From a checkpoint of a small transformer trained on Wikipedia.
Training: a variant of Adam for these matrices, 1256M tokens, 4292 steps.
Each number is 128 + 24 x the weight over its row's rms, rounded and kept within 0 to 255. Layers, rows and columns count from 0. Numbers have three digits each. The size before them is the row's rms in percent of the matrix's.

# down: layer 6 MLP down (transposed), 2304x576, rms 0.0395, rows 1305-1346, columns 504-575
# up: layer 6 MLP up, 2304x576, rms 0.0395, rows 1306-1347, columns 504-575
down1305 123:105146130180122135111117163128088181116156152158141091100073088122117130132149145127118162148161104137143147117118143139101151134123163120161152087098111158124125157121096131073134170147098147089119116105149175110113
up1306 096:142159121118145106214126136133132115152134079119142089087153152128107134086121135121152141116152103087138116126158157131119149116151134126140103096151073123125121099137153174122128150138113164120163115110100118116138
down1306 096:108117175108115141083121153095121161141164114108130138128111101136150151120138141144097108106128129130111123082144155094174116128128132109089142119141173144139099142135149181095121131142137122142136136067130106128100
up1307 096:149157119135110135152109144127151112082085106094095136115152145117071148158107112116110129115143147119074093169163090161146111092124115112101128120150145131117121115132179143105173112161125123154122139118094122121146
down1307 083:126118140112069093154095115176100165143144117134109105154094102136095101098119126109168128135142135142184116146129089122122125152160176143110110163135116147120180137082089137090115127135115161137104154135117148083118
up1308 105:166126107172125139135118155108149104112126104114160125118096150160131077093151094144087127162159156088110159143151133135152097147141108135130111159109100123166104125126189089163146084097108121111147159128117089109108
down1308 108:112112133131106099117119105156122146123129140137104116109120125136133138123162165151073111127088135142110121144128100117124112106086100153129151164149086129124123084117095115105178130154132105128154130095109150112123
up1309 103:215091138147133168108119133087147139101131157096103138118139121134098079141152107109136132147146179106124160111117127148136078135125114135072129135095133104170098155135190102162112144114122150116147106064118110154075
down1309 113:149107147107125121187124158097166116148168147168156130131113097154108127120119133150128103117127138149119113134135167153103189103132113073105098093196149089108105151085170120123106129151132063154165088114162129176100
up1310 096:129181163136121165136127148099134152109168135099131141149115161111126125144136130112133110080088120116063137109131153139144146140088141144099169154087162091115117090109143134107096130142131144124146130082106112111112
down1310 096:074120119125126119176129140114123118119132098119170110124115107128118104141139110108111123140145162131093145130140144116150154110124139143168111131071132166154135128129147105140130120126115132153136136087068150135094
up1311 102:138097113096156127113100183141143123134157142162149164097111157164124143144134116131094099105190170091114117144128149118119087156123140136160116121131113132130115132131123120150127139110096145117139134095119158122163
down1311 097:157101122128157132135114113114126103148115112135105106132122139077120107140122162116137112151133148158118113113084132160130153083163120108121096172100092120137154135126146133134086142119136154118085093092104105165132
up1312 098:138160105150119144132075151102110121128135145133134147118168184133098143128160126172144139120142138121121127122124167146105075142140158102109124074129166181140097183144148176164136134145121139163128125104099124123128
down1312 103:142092147118120124104140113163118129097079130135124137096125110147132108115086133144147131113129134136125144142105173126119141129188117137071145131099133102129073131130140152127128092166103168136107111135154090129148
up1313 090:119112159143155173166105114147112135105182119130108122136153126121132113080113168125150113131142128147118156141127156101164145099160170118130131124145153125164113139143136134119116135132126144117118140093144136153164
down1313 091:136134115093130143123125122138165140112105102122132110153094134112121126140130094124120091154141149139124147108154123106133137141103107137115139135135107153124170079089135112105169125126117122128137125122116151130097
up1314 086:103122139139116154151066156135106128121104113171136105153148137099106109109112152106113099129122165117127132119149166118141152119119145076112122153161130147096095122082158136104099124174101105098126096096123147133164
down1314 089:075165125194148112077106131140148153151122135116139132115125132143191157187155128139100116136157113152101182083138078148133116163116120138144132122093113156144128129168132136162155094112139191101142152137156137114104
up1315 114:128090141091110150136128105136120164142128088164152092120082134117120132120104128135151141100180140133143135144099080074104126147088128049131181112139084116140048168098121151157147116146136098098154168141142167128109
down1315 104:093138133129131130124125142091157136111112116152096097103133135169102109113117095108148113138174110154121094088130112115137128125094160157150122122122111117135156114162127106121083135150145144130133141139133146096135
up1316 082:151096150094052132162094101144138088104152126105141153157094116111128103122115129136086112126134126143101122153139131141148137130133137112107127144132171125113142121077116127072076120163176087119150105088143120143118
down1316 084:131169100155128114099109132160167124161122123150109111095148118145124139102176126112148145158128151133117127148117116110148089107081109060081098164125151169167145159108100147139134094142129153103146080111130132142153
up1317 097:134116108148146116181101105167111198138065138142113099140189104125158088126148093109122118143108119098121142142133128151122143174149170081126140164117140072096111161134123116107077143200130139175141130127144141125154
down1317 104:128118092104143117107132117121138154137131149110113185142173177113085122108122082133130110110117108143147142143106135128132140095135105115150166090138131136142133105094171168136131090084153113077103124135142129141130
up1318 100:143155111116111149148108109123118130139110144084122140125107194088110137127137079125145138154120127118121113134139132143115065133111114094134147091119136154155139133127142145173100115108131139115147155156176132105131
down1318 099:097158117080136120135157168116101142111126123120097155160146086129131102147077120138177157126109105090181128103149140113153107132145123150156104117156106151112100092133132152124091121110119134105119141128138120118123
up1319 104:169135130112137115145137139138143135115144173128130173114118147125092145106133115144123109120127169171089137111092119110114138133132110147130140097107125122093134124100141148127186128106122108105175160097086144196116
down1319 115:133113147143163140137131100117160125161135138133107153167099116144138128175078097091081086145105074097081143104128099131138125101100133114126127116156132133111134159107127113142142135108186140128125158121121115129139
up1320 106:107133131131119152189091101104125135108125146107151116105153158135057093115132150142120108129141111072075108117155113112125121148123126132114158135107118130148136150111188149158140073183089132158126170105118118124082
down1320 106:129121143130122090080116182126130099132156118103106123128107127142127200134093196169150090107103125187149118129113100137141105145139133088170120125089142113118109167172120144109076138087151102122078099142156095145144
up1321 070:127123134111121121102137140125128122118196121154144145128069145171111100132103145133145145130157106161150115126129123153146144108137141119136154118106168095094176102140124122109120173134099105128131132116156126143157
down1321 062:143153138125126155121098127130145119128102101108109126101179143118137147123159107120127150128079175120103120124136139105119109148128130094111108144150143175144105188122140160169128067115148136149131113140115129115091
up1322 105:140093145147102105186062120167123151144129116151120130125117115120096112130126095141109136132146139119091121122129101128154103154144092057134100149146125113167091130144148098172119156144122136135158116101137134113135
down1322 099:136109104155135129106115110143141133131158133138123149147139113096120108117148120148150143116089122131149095084136098121128107121131164158104163088163094102170186112160143121138122144154119137111167143139101127157149
up1323 108:173098156123131141111126127160117087167147080108121110106120160132110147129105149149182123107112153153139120146159140100186118132061108118090133128151107116126090126106138135145116150148137095131144113119091134120089
down1323 112:126145119131120146100102140119132145183102136129105197148128097122132136077117117126087091173148107141135143081094114130167151108141128123120156105102144098140151167169129111141137125140153116104123154099179158123153
up1324 104:149130114108143144154099154159123150150107121085113105112148115157156133090143106118096140117102121085096146155138118168143135112104143101139115129144090129127132112096149131113159067139155096107133183108097118125106
down1324 092:152084060153120108146155159125110119148161129133119154111129143137097104078138119105119170120152124144120112128139113117134128092129097141154183126125175148125085123116118109141118167126183157094140122117133106125140
up1325 088:177166127157118135114123117141122106103093108177088114156100153140143133120131078161155134163122184173145161098154150124141103117095079118155133126108147124151148173121150120133146160089107113113151104093108104071144
down1325 084:118107131149125106119120101113148119140143130110112158085171108113122130140157176094132125085154080126098159139115103101104127108140156116129127131172140136101111079109129165132116104146171182170164113125152145116127
up1326 097:138166131152113163149148152112115113160094095131155126089104144092144120147130106134135128140149108101139147115125135123142134125115103133085137137111122112117142122112175114159132120201110141117114124105140155117104
down1326 101:116134122109138119134110117150133116124116173129119113163147136153099082087108148107106118173091118100100102107123161108095154145085125126155097111100160135162120135155115150157119123102181137137165140133123082061125
up1327 101:130129136148075115139083132160144134129130163177098134137153122143141139139135147110139124123137171105137158140135115102133114122096106101116147123115138114133146116144129115144105139149140111159109152135145140145117
down1327 100:130128118100177156114134138147076106121095141122132137122119141093091127132116121133117138112109082101151039138132094127142081147129149168052155133100097125125116108098105114134092137122157125142116145152120159109095
up1328 099:135113169133080132127105131172124115101165120114096123166137126112126162154128198141138120131149134147099132164160145124147119153119135093122094146134109105164067158134126131170149115139149079149175121097146145097115
down1328 098:149145090130139126122142117113101136111118129098121118132084128125077105140137135129122123180123124101166102121143126173099122076121153120120119127097092094127117132121120137120141147151157114115146118147128122092138
up1329 091:180104158102099122108097132141166107108126153143141101093112121120179175104122102180138099119174149105117164125136119086116098130165097140087090092120123135140118152145167124112135113106143118108147149144102109160098
down1329 097:099116127162054104116124121113088078114096128149133133127133114149123099104130156106133165130144134119105122140163129130159133153121155136129120134147104144127120123161125137118149158164096097148142122167122139118119
up1330 121:118127132136112120138127144125141148155115120125180147111145125126105117149146176127121130160126137126157136128126132126157106139116130089098118138107150152155072098148150159066103132164141131136185132138110097127150
down1330 114:117131145126126113128123144101126139097143130088094181116115165124084076115125152110138107107116133058103191147096149120151133099147125099108133135118117108092166118153160125055118152140135178111167163136103103125133
up1331 101:176109148143153143168078081127114112132092125104152146129106122121161130159135132110128074115137136127145130162141115081131121123144128142066107126119140147138100162090120129132147092138146146142118153115123147130099
down1331 122:120116124120171084135131110173113150133125148105081149090094148138102092114140152104155114123117085134151118160160082117170074137125108137102096135129111110143161132131136092148122127096134118111094150192152130127145
up1332 099:145143085143161125170119151116135108174112123147138121105113140120114136099111133117155149150120182152108150089102135154124126149124109100143115150109085126099121131109144160155118126138105157075133106069134104149114
down1332 096:171093194166157144125120145175100141083107132144139067074114140093133133106133126151110149122113162114134152164163117112097134133150118135124145147156096132145119099121143107092137153108118137141152153142168129142137
up1333 112:184158137116119110100134140137121153134119153143147172117114100154092139134153132114093111166170180134128119081173117101144090161146134140143132103123144104161133125101148148120138103130133135120176138108139117159111
down1333 113:120175181075132116096107135125110115083106116102157130127120109123107134100093124128082129153114185158147154122137114139141135154114092137101165154159134146146136118082135120139152133137134099114165153136112114162115
up1334 092:130140154093111101139134122159143151184107134140091117144112163149112150124118104125109089095140195164118145142123110077131102150149148131139128116120104126195110152133159105133123157087128138119131117150153089114101
down1334 090:111119109105118121081135113096163161152124147151129068183122101143136141108105117163129101114135089128121124115095144126126146118124139169155175098113131136105125106126141150161087142153072110138123115147109143111120
up1335 099:153133095145135166135093113128113143152167164135157119105105134137089129129186128156136154130134129152087129090118117109089118172095131123093162122121086116132122162110138161110146121129169113114104108142110147126119
down1335 105:118122178082116145098159141162165136102148106146143123127151147131170161096100128107155083136191155082172151075160104091183126117117153171138129096124112115119136102107109151158119132108094115109124141130110112113128
up1336 106:159137119093143096127101162137122108153192188103124105136138149182146135108146110146150152086109159144123117145149094105116093145079105139115105164114086125115113110136182142144115141129123113111154147145169140162065
down1336 104:122146142091110132156119112127120155110120140145108103097105148122118109119121096171114137109137172141138109156115134137118158099126118133101146113139114121149150135107141146159139099162173145142088107171158123128125
up1337 096:118126132151105136118126126132144131146099127137094098123113152116108107140118150141118125134144126105136108141129125157121114191109104110130102135162124151121118117140188149140116105146119153098205144113132091157184
down1337 091:156122138119130140146132155123135123117141141101135092112142132120181102112129131148156157098107133101099130100139128108070173118144133121138111129093103111125130167133076120119083144137151140101117097118149145137062
up1338 086:157153147131116149130136116097149173134115146184141129107117131108125136129126103139126127167131175158107131139144118129129089136137096142109189082105095099096127175151141099143160073156107108107151154160125113139086
down1338 091:075138143119156094163084099140133156126122094122109134131095155173154152146123124121135119114114149117149145062097153177135143114124136111126114134134099147127147134137140186110126092109136142104091116105102127089120
up1339 091:130154175132123146152117161138150104102175100132150110135149127091156146106122120125147101145103156121138168139173135132131126099125110122119140088137156157139137142103132171106132141136119124123129149119123146137126
down1339 087:131168122142116084144149140141105151152108131100113104125129111133122094143139170097134174112108129127106086125096141111111135159138097096161105188115159129140140135113103097140144150121138135113104143139149097086154
up1340 085:101135123125072169141171140119113139116121128118135113151145143124087116093130107114137153151155133129140135188150136115130083124134142137124136126105116101106122153114141156120080139121149127132116161127127138095122
down1340 091:126034110089148140090119152120129114106106099130147148144153130124108131153143128155131145148165112162130101120133133156146112136130104104105101135150134173129135142080102096191123098114132132161135116122117130150137
up1341 102:126153099087113117155098157131137129128108146127149130134129134124119131095143146159094119125134127098066112096161177088127114129086199136100134093101133160132112101170126135085135128124109172095156132143119129151101
down1341 104:082153115118159148168144072115171126132146102173126142130125151098093127155108117125164113165127088134154094130081162131082132158104170131116132107128112123104124093163124149156101115137177084154121142182124137111129
up1342 083:164116106118109117122124098151120111141096097124118121126128103151117096140152165160148161124136105143112136122197118133165112160135113145130115162137133148106088129151154114162136134100106140137113095093131133101130
down1342 083:096130131086139127139176125127130161146149150116119128122072182093152081129112091157168197087093083131129088119086164129168088139130104130101156129142161134157141101147127109133128152136135145141112139149083151172130
up1343 108:146172103120133151146103157141120160131112155120127102124143113126092128126147161166078133155155122146105124109106117147186152127112143071149107107099172124121120131132164171134125125109136079187122147117105141125130
down1343 121:108141138122137133109139124179132138106088135126091121130138175150110120138067110135091109120132091124140163161121087163129111106114122125162166140142136102120136134127133147114113114079150131121119117153155165162125
up1344 096:184128130097096116149125110142124114109113127106101164153099113170134085125111128118123112112117122117123112096130128120136097124071122107097162146130144073153100176135130148110104182133147123145125121134140147106091
down1344 099:110186165127122132160119173138133133145136157154104137095155097169138095160099124115154117097159091161122080127114165120121144113134147098101077127140153145092136138137116101116136136103161131129130130142143107136101
up1345 092:122124112102086147170080150087095087114146105174117116154143152114113147154117133139128156145127099118124151114143131070120140130123129086165096142139146095148105149087137099152128103109139159126144173112147115148135
down1345 090:160117116167165145113146123144038185131088112144099164099086139183088134121180133091119191142127137140089124163161177138104109149144135141135153148086180120133102099115132109124126120159110095116097072110126161126107
up1346 107:132124126105176136159090119150103136123087148137119166115148119174124133128144151111106144146115141108065155117126144144112155176119128115137112101117105155120114142140127140103134140147160125132126141158163134108144
down1346 107:104122114103193089104125138156118131158144137130129137123147108121151090150136171114119138131117150109132108146121121206169163174131146068103137129090130125079141124155108158120100151134134110141144143180160100134144
up1347 093:198114145138142137112111139114175165117149138154157114139158116124155087169141107122148086146091159124146159152116145118095125142105082100077153124138165161135146129124167120126148154114113141149172084134111133137119